Part of a small language model's weights.
Architecture: no biases in attention or MLP, tied embeddings.
Training: 159M tokens, 2212 steps.
Each number is 128 + 24 x the weight over its row's rms, rounded and kept within 0 to 255. Layers, rows and columns count from 0. Numbers have three digits each. The size before them is the row's rms in percent of the matrix's.

# layer 5 MLP up, 640x160, rms 0.21, rows 87-127, columns 80-159
085:129136100136113148099107107133147201112148066083132127110126154120074181139132127112136132112123084133111057094140119151097133104152117119138102089187114158115154182162087130113116130144100127126110119145121120158135128163116166131136118128
107:144152091140176130158128096154091140100136119169120141091149132132117130122122121134132137120138083121164142136144116103121112106132147115116127171086146109144082103168134114098124178072167094151125122118111146149152086136102149131121122116
092:155148142078141127137093112104101107101102168120155140136154169154087118094138123102149094151160108130142106096115114125156127106138124127156081151123156132115123122140175108112159124132182079094137162126166130083117143113118094139139107096
126:145160128142123119143111112149104131113144133148118135119142144115138156111115151175134106111135120156092147135154115120137139149147122197109158153126129164097165115130124129153096208100104111148143136072129149176093122067158153146108142147
102:124121154115120116075138108109150164120089104108060110191102142139129123178138119152124163112161117165112148151106136081112141086147140155141143108100109103125124155087175089156138133116143123099112121115140151145152116132091164151168124151
072:125106123129190116115132153104083134122110109143115115125135113148125131114107117107111115117103165125133121141109103117118144137100127123162137155127094130167143121153110140096127157146132135162119108141136117135165090119154160129135096150
107:125116148078102144120142130057124117146089175124127107102075149108091125106128132147130140128120128131181128113100087164101108150113122124113121207152154147098143116131135121134132125123146104142168165122080147133105125118136149113146184113
116:126160118107111117156119060116191133139125182147176129135127128108134110107160100122111118135124139118103151142152125116139080138069148117134091131144108104137104121092177169157117112151103105144122129123170110109148103160110142130131094081
092:143186139107187140124103109143098118118125122124093106122133126105130156165137121108103138143181129133128144122123174077150134136158158160183176102119101131153112129136127111114134154151150150106118123088124124141064157130103133160094140180
094:110115082130177139144090144102141160131127154099175102128126150138129174101122082143106128117119143165138140179117128160137167075135126141142075132109153136117108163060095183132143132131126155178149127119128095085154129125096130153142124119
104:081140144136178129109130137136109171096130127116124112113123149132137153142097181116128152115131059118180170156097126169107136127181168155106147137101142152126164102148151135140129123131094089119109096063135138126105129117163096154113116140
125:106112131104172122134112087187149141136132117141144119096159164087153131137151107123117111127152104136111121112134117118109142148100125128135145141116168131129104116106168162122124112088113138142154093108154115080153106145157129102105086096
098:106127103131135140107149110122141069108123106116097082125136133135182150133150127150147079129145158146118085144123090167116136121157130123127114120160148172141106125158152157082149161126070142133121153144094122172096114100125112146107142076
091:141139137177106122123088113120113161113121127127125171166135117099146122134145152119170161127116116097119128130120133141116127109131143155086193136135107134094137098164139169108092142164139133140137130120124126150133088103145103103123135165
115:147151140095153157127110092130152150099136122115161098123140119113096098138101123147119105147149099087150083118134105178140156161112126137099128156127133127128161138153121140098120119143156115159126137191110093103089125148156085131154099116
100:093161117154135145148155105139149134107105120085101085152119158140147122165119161087128144143139120152144081137123118158147117149131133113161121136148115146133102131137146121116121126100085128157101175104132158078106146140085172125138156122
087:122089102096155158121133119109135105129129149160105148130127097080134086148127140115138157171176113065159142092144177100117136115137171197131100128143129146169130127075138136122130184113126169137140108167097131139138082172114144110138134136
113:121100115098151120163101102101155159177132144096127100162114135165110122150104083101170111132139143147126105141118120132122097171073104078147142131119164086169156184128070105174125120156133152131155143155160132095120134134143165107139120105
095:135122133127138149147096180129068131114100110119120123106126135142143127110116111124100096154143147127165116100143126094103121139125152098139151118171107178122082158108154100139134117107103110136150149154166145100151138102159128159108112100
096:137119092090119134148143165170149123078140156169114127169135154140169114122118106124122111099167149118123123111113116129071118131141145135161106153121095156149073140130093191117126163116149111111117153118168134168129124136114123134107109192
109:104092122136164137141117156093116135107091137110162135125135153162112161119112117115132152131129134151113086125123159118117120112161126122140153095102142090129110165140126139132106098131124151102134140152141128115148159126141141141134103101
089:117163134131116147134094150135150125100117092159164140137155088147142128081136138100112116100144104148144125113157096108149138154134169099118090120126097124136115143133125149134125163085172126127117155102094112132091130151150134134125101148
076:109138081136122131150136147110132090129107078108181141085142127090118115115115139141121124156122116139176132094112140102174150112193140130094174151130117133137104150128100102148152145143115142107119117137127126120096116104104098146127177154
094:137157096121099108123157155098156132127098101129120094159188106121154094133111125096113123168131111130188165127105134126134155114136149114128135142142113154115108134121090150135063117131126103112115108117112099138140127146146141114121164138
097:081102160116129093086139162135130147154086133144107134101087138170127145091136139115111125136135114123112156122145159086152112110146150109149135112157151141154114119082131165154126151138133099130171130130127100135125127133135111137096108147
097:112123161115185093134144138134087130077101140130148146122143117136126135170160125125140125115171190116165115142101091134112097106140130102170139130137118118165144124132156121152125138101139152116141139136150105090098171110154150072137106132
085:122127130116088118118112130130108114141141136177122156141148129103147165156117152094138102137157098146123167126156139130146099112134107102103114095163138131127152110166103132072089123133148125100163157110107129167151129114117113122124159177
101:137171058136155147103138119095143118137145140116096108137125108096088120142153129121134101122118127139111174129140126159138169126099124154107099109158079123156112099122109184113126155128110110141163134144128149169119136111133139118153106159
082:118120115151132171089130130113089147135116110131130146156115104166133171107143094158084125117167124068130139152141138119120128110143133112178138112116132148162103164119090112144101136124045080145143109143126131102155102128181109090142126124
091:114171128160142129120113100132096110140124109104121124088115088110140146142159136120109121119116118093133132144117141098154112123136121141129090121135147144132136117151121140126132153126110093149143094154153084102132113147110108154125153112
079:086070125073165147083149079139176138141147152084147121123118088108118125155101100123162108116116108079183152127103133136095139127134130121093125117157155180147137139098106144166132136100163123088136135116139113136151106087120081182127152112
101:111128130123123099123098146155141112119136115133151160184166156091120146110119124138120141187143126141068102138137130144122108140134129129155105137148121082083098139151128155144111135115109114107118096080116117151178134096126137074118093148
104:126103135145112162191098093128124109116140091134130147156164133125140156103157130104085166115114181078102095114145160122131081148083129098111128173113147162100164122144161128126130130083141098141130120157145129096116114126090139127139106137
085:107114118162080124120103137107139126150134168116085137158175091151123148120125137161093159154129137107140104131142143139174107137147178146163138137148127112101163128107166109136172118122067159126115115107115122188116081145119082153093106128
153:147114105119150163134139124136092160095144147130145125160105118124144165115131151107152130097169156136087158120137114115126155185110119135119139133157141158139136107119129096136045164138132125159156142088110165106117102051151140130144111155
095:131118144098112155126095115108131117130124125100130130111127139108154120092132110113128121126150187137157140078151132155110115137121126128085158083098143101130167109123110119151125119131122145134132143181109113131107115110138135086127114121
095:143121101113113127121115140101101121159111152126095128090108141139134180111160153157156145118150159131129111143123127154121156137092121180085146130150125158088143104135122151128140094172176158114112130090114147137116146128107147164106115133
094:099128148112135164117134095104116158093103150160180119175098112139132103144171150137135129195138088141124110136095143113104142127086109083133150110139140126131105163130110110134146107150105141127130113157145114128154093087117140119163137147
086:151156129115124132089101143086093122146118106132138154093144138142137092151145120087129138118119063131128167088116119167187146113137124126086119190110100138172142138149145131079105167098063158102115144105135128139157137128117160128137141139
103:111126162089145131135126129112127149112151087130159122105072149166135149128113113107158150123145153129146111138142162132125133123145113113101142108116097106120123151113094117119126132082120125130118204151160153127122128113143176061134126156
102:127118112112117123145127125146101095127169139137148139130118125147114106146109113105156156147166151123180114114117127138129133110138111141098154134123120144118118118098177113158101135152173115081099114113150119137109133112155086123126152124
# layer 5 MLP down (transposed), 640x160, rms 0.19, rows 87-126, columns 80-159
085:115136162118133123099118117101107128091122110075171112127125111135102122140129086088186142126113160108140110155075092156138107099128140139133137094141133110145102174129106146153141122129169107111128119153101099126092118155160107118144108116
094:151095130130123109174184087116116122134139164138130163111132189111116125138125131147169112131094152111146084123169124111148118146107130156131135154098141097155168145122118109094140175141170157117057154102156110097103133107195164159156123125
092:118106106110182135113146120113140117119143153126134115095136156157137140148130129162114084097116085111094123128149122124135079095172127125109120130093154115135128132154073095123165141148094132114135122144122119109161152148144117123109138160
123:132117163126115179137119158091167088139122146118162151123085142123145113142108117116123136136124153075173075118141167179131123118139130140114117122152138127108109113121128095121125139123124115147145134208137154072125140161139142123117143127
096:133128154084139146106124084105110083125146125126136101097130113120121153117119137144107090151138107085151122131129130177158105141111086150128147126118117104096130122112184100113127160073098127164145159123158125166143125173208140118078135129
096:094142126111145176147172127096122064114106151155136088129153164127112120182159119098130060119151158136130113135120141144127113127168111151151163124121120130120082114096108130101163155101121148115135114195131114142116141108097135122115160105
108:166174163154134135135122129115142116109112123131121134146131132114185143130127109094166140118114118090187159054127115147144130120106120141120105125114150120127098140119120145165126134182124143099106136086137107169152121134116137132145114135
117:142136153080131124135108098100164126086134133097143149135173089126159132094148123133092139158134140133121150170139144139161137155136098116116112180162128132088134125143153134151146133138150190107139133105101100142113150103172225165106146128
096:127124172108131142121107094104087104139113134129161112103116124109121104118141107135106134087164155122155104121086131150146118096138140147127129130132142145106050140161131087147122121087129121114105136183148156124155154091118119130191120164
091:124189123168130127140161130093128104092081135129133140080154131117122113144159124120121088158172154132115080111112073151136132108120155141134129127071151110127132128164138135136145129137150096109106131115121128119127158079146106122144153092
111:105110104112112142142144142138137142152119100125155110151147114145147151141099150128148109099161139092159161124143149094119110122105154112102129135151119129137163140104115114184156134112085083104112153125137084178117106133178144126093134112
125:100142133095154108150107111151133155137147126152129148098149143114139147062140087134130132105129154110102112110146134159139157114129187119138076158113160114156121119138145156117132120158139175121094127113114134115155111131149049138121080137
091:111125147114100150194135102114119126135092158133113135135136123139114155120127142142121145144089104108155144170135112114127136091125103130103132137104138116120134137133092098135140152132148113135125075113125084131111189105122143160185112191
092:107132136113137085114157139154150126124145157093134110145142112138128175136131141140106096114143118153095138142084122120128122100138118120111110103155125114137147127126086116085079159162164084116127160089162132108090098114121129122132147138
105:108147115151143155158151129130122143132096100136153133117139161141086172116130128175081131110169142110133098113144140107131135119147139131115097105120109145094183132116116098118111119161130141113112138145146122082090139207133129106111114138
100:126150144112167155156122118146132129133101095150123155114117143151133160107121100128163139135081149108082148146145163124135146172108120117157111125140126150144147176117105140139119121153111187137114129127119179142104140158118124137162150121
090:118135123126126083143132147114160169122097079111131126124103174167144126114123138154157107092076102179126100091120130116121134120188084168103153122077134137118180114138086118127132084122105122121088099086128147114167109089123114147130140120
105:150086109129093156106103156139141130167110113126112137133151101164131117110114103138163153071110119081139118098136138139132121130086104110116173131113070122159149126099105105113129140129137144119101113141147125103060133122109139113142131097
098:097139092154178112147113143115089145155167130139112127113147141148124143102124135115106140132149138136142096105142113130146099139133129141097130187130109153096144099111125126143099109095140104144164093128110103128119132169134092141127127130
096:115107129130142148167140137094133130109076141135100124125097119148098097129092146102128148087088114097096082135159075132137105143125149136122107134123134091129117093124166093125132153121119115129141180168094112090086134126108162127179119120
086:095115149141141164108127131135148139104107141129104129133119089105133158122112112214115109097104133158161123112108116202135132132121099151135143140148116111144125132133119094140103109124120104156093091125154148120095158131110079116173174098
099:127119108117168174103145152090126099134111119135149156115140114103133118129122174084080168107147125118141177141125157094166115126141146155099134114140166108129156154119115124078155124125146160143129156121091140140122120134123089114129094130
080:182097092139091159125181095114122130149138108107165108154136085138144133132118143116135146154130161145136093161130147150134089144098123131153092144099122133166104131153150139119147094142131142131105144129149113190121147110095115119128102158
097:142083140129170128134143141128145131147090147157164108136139139164133154135105114097148155128149107128146127168107130094161169115143179132142185155138140175103145144123129114084117141125136090108130128167133112124151116148141136128116141151
101:087082113113159107118124150159137134152166103139173120151131118145129123131138102115158124122126082148164173105130138100139164173134130120169127157145119136136117136139113152164143152170149095135107081126088142120149138118108125144088170143
082:105110119147136110177127116090163110110129111129145142085129130119123118140116144135132142093161099113155120142157179171091137136119127139126132100160137080138132102104132138154108134113162163128157106164154111110097141174139109086127121128
092:104118122115152097161095115148150118111111117109130138105114118151143097108131134114136108081100141142101125126133143120091143141131121130142083154038161132139108148125162113134162122152141155112157126140119137097144058100133091140136126117
097:101122113143118132122141127149155115114148118131115132127135086146159150105199102131112163170126134106134112036138125157139132105130125122067139159161125126124134125126126140193128129148134136133155116162117146102151118106123157108182114090
099:152141145109136140125159136092086139151141109097188145137085143113120099143141118137150115136190185179116094111100156139136143114124153085157104095162129156125150137141114128123094129102174132104152137123121131142100102141133148116158140108
088:135083140137130154163161143105086145094131116126116147127146119153095086106107112145132135131132125160124146142146137146109126155147095139118124116121103134150118130158131115144134163146104143146119091094132145122114126095108129110168063124
087:132186141159180120161147151146140096110131147103136162149125160134117146126134126192130116108149091108168127124166121124136117150139148125130155149149109130102169110148122140117105124119108127114111125131106128156107118118200122119127091133
097:111100082143076150137118082108148157135152131081109107144059159116109117137071158151135075120117113134175144101142143109128127123123115175111140103108108148173183127097109106129155136125117161162083099168109134111150116130169125141124121101
103:107109170107146114120121150152096102112128115133135131149129113166130123140139135112142148197130137136128116177139130131095150127123106079119100146138149101108133149116112141179139144121126128122186136077100117158148133073152135135107149132
093:075163105110120152138187123141104123146114102127132137128096113120117133130141129130122135132124061152135137100163152116167109138164168141175043133108139184126129116164117120132125158143111134168142120175129135155113133090152169143141119101
112:112098138162134158154154135103121133154137150122118115130098139106139169125111155157088133149134142131158138138140120166132138168138147162137139137151112146146122131131123097126126109086108134165117104166151156114109117103159103128129143099
103:129159112156124091119124129123115108135082139140110103117129134087144145130140152108152129104122116112108149147096096096172132130140131128137170124142131131140072131155133116122095117126176118087136143105145149083107101135124146113120110099
100:156100103136117116109104152179113159133169104137148151130162171102146138107136143092094114142142115110116117091111132133149188106119172115120127097117144156127142136115143147114154075163111132079079089101120127128110167123089142114171123116
102:117143085160071134108090136133099119133071136116149153127101149147100156158150127143093098144163111082167075137123119119125157128089134120131109112173115182180123104130126125132127162115098140158138139099175111148163133087095134135122107095
093:154153134146119095117158179160160145107125111135098157130075120112098139127108124168107116162124096143123134147128123108133101091099172144123113132166126083090084159130135053125104123119126134118144143128118123139133178140139154135166156148
100:144111061117147118114113148083132120152098151147084145106176133147151162129150149121117123138128147116166142105134132162121139138138123126095097093090096115108130124148139111136123173151114108138082126077136121131138174111159121152149156083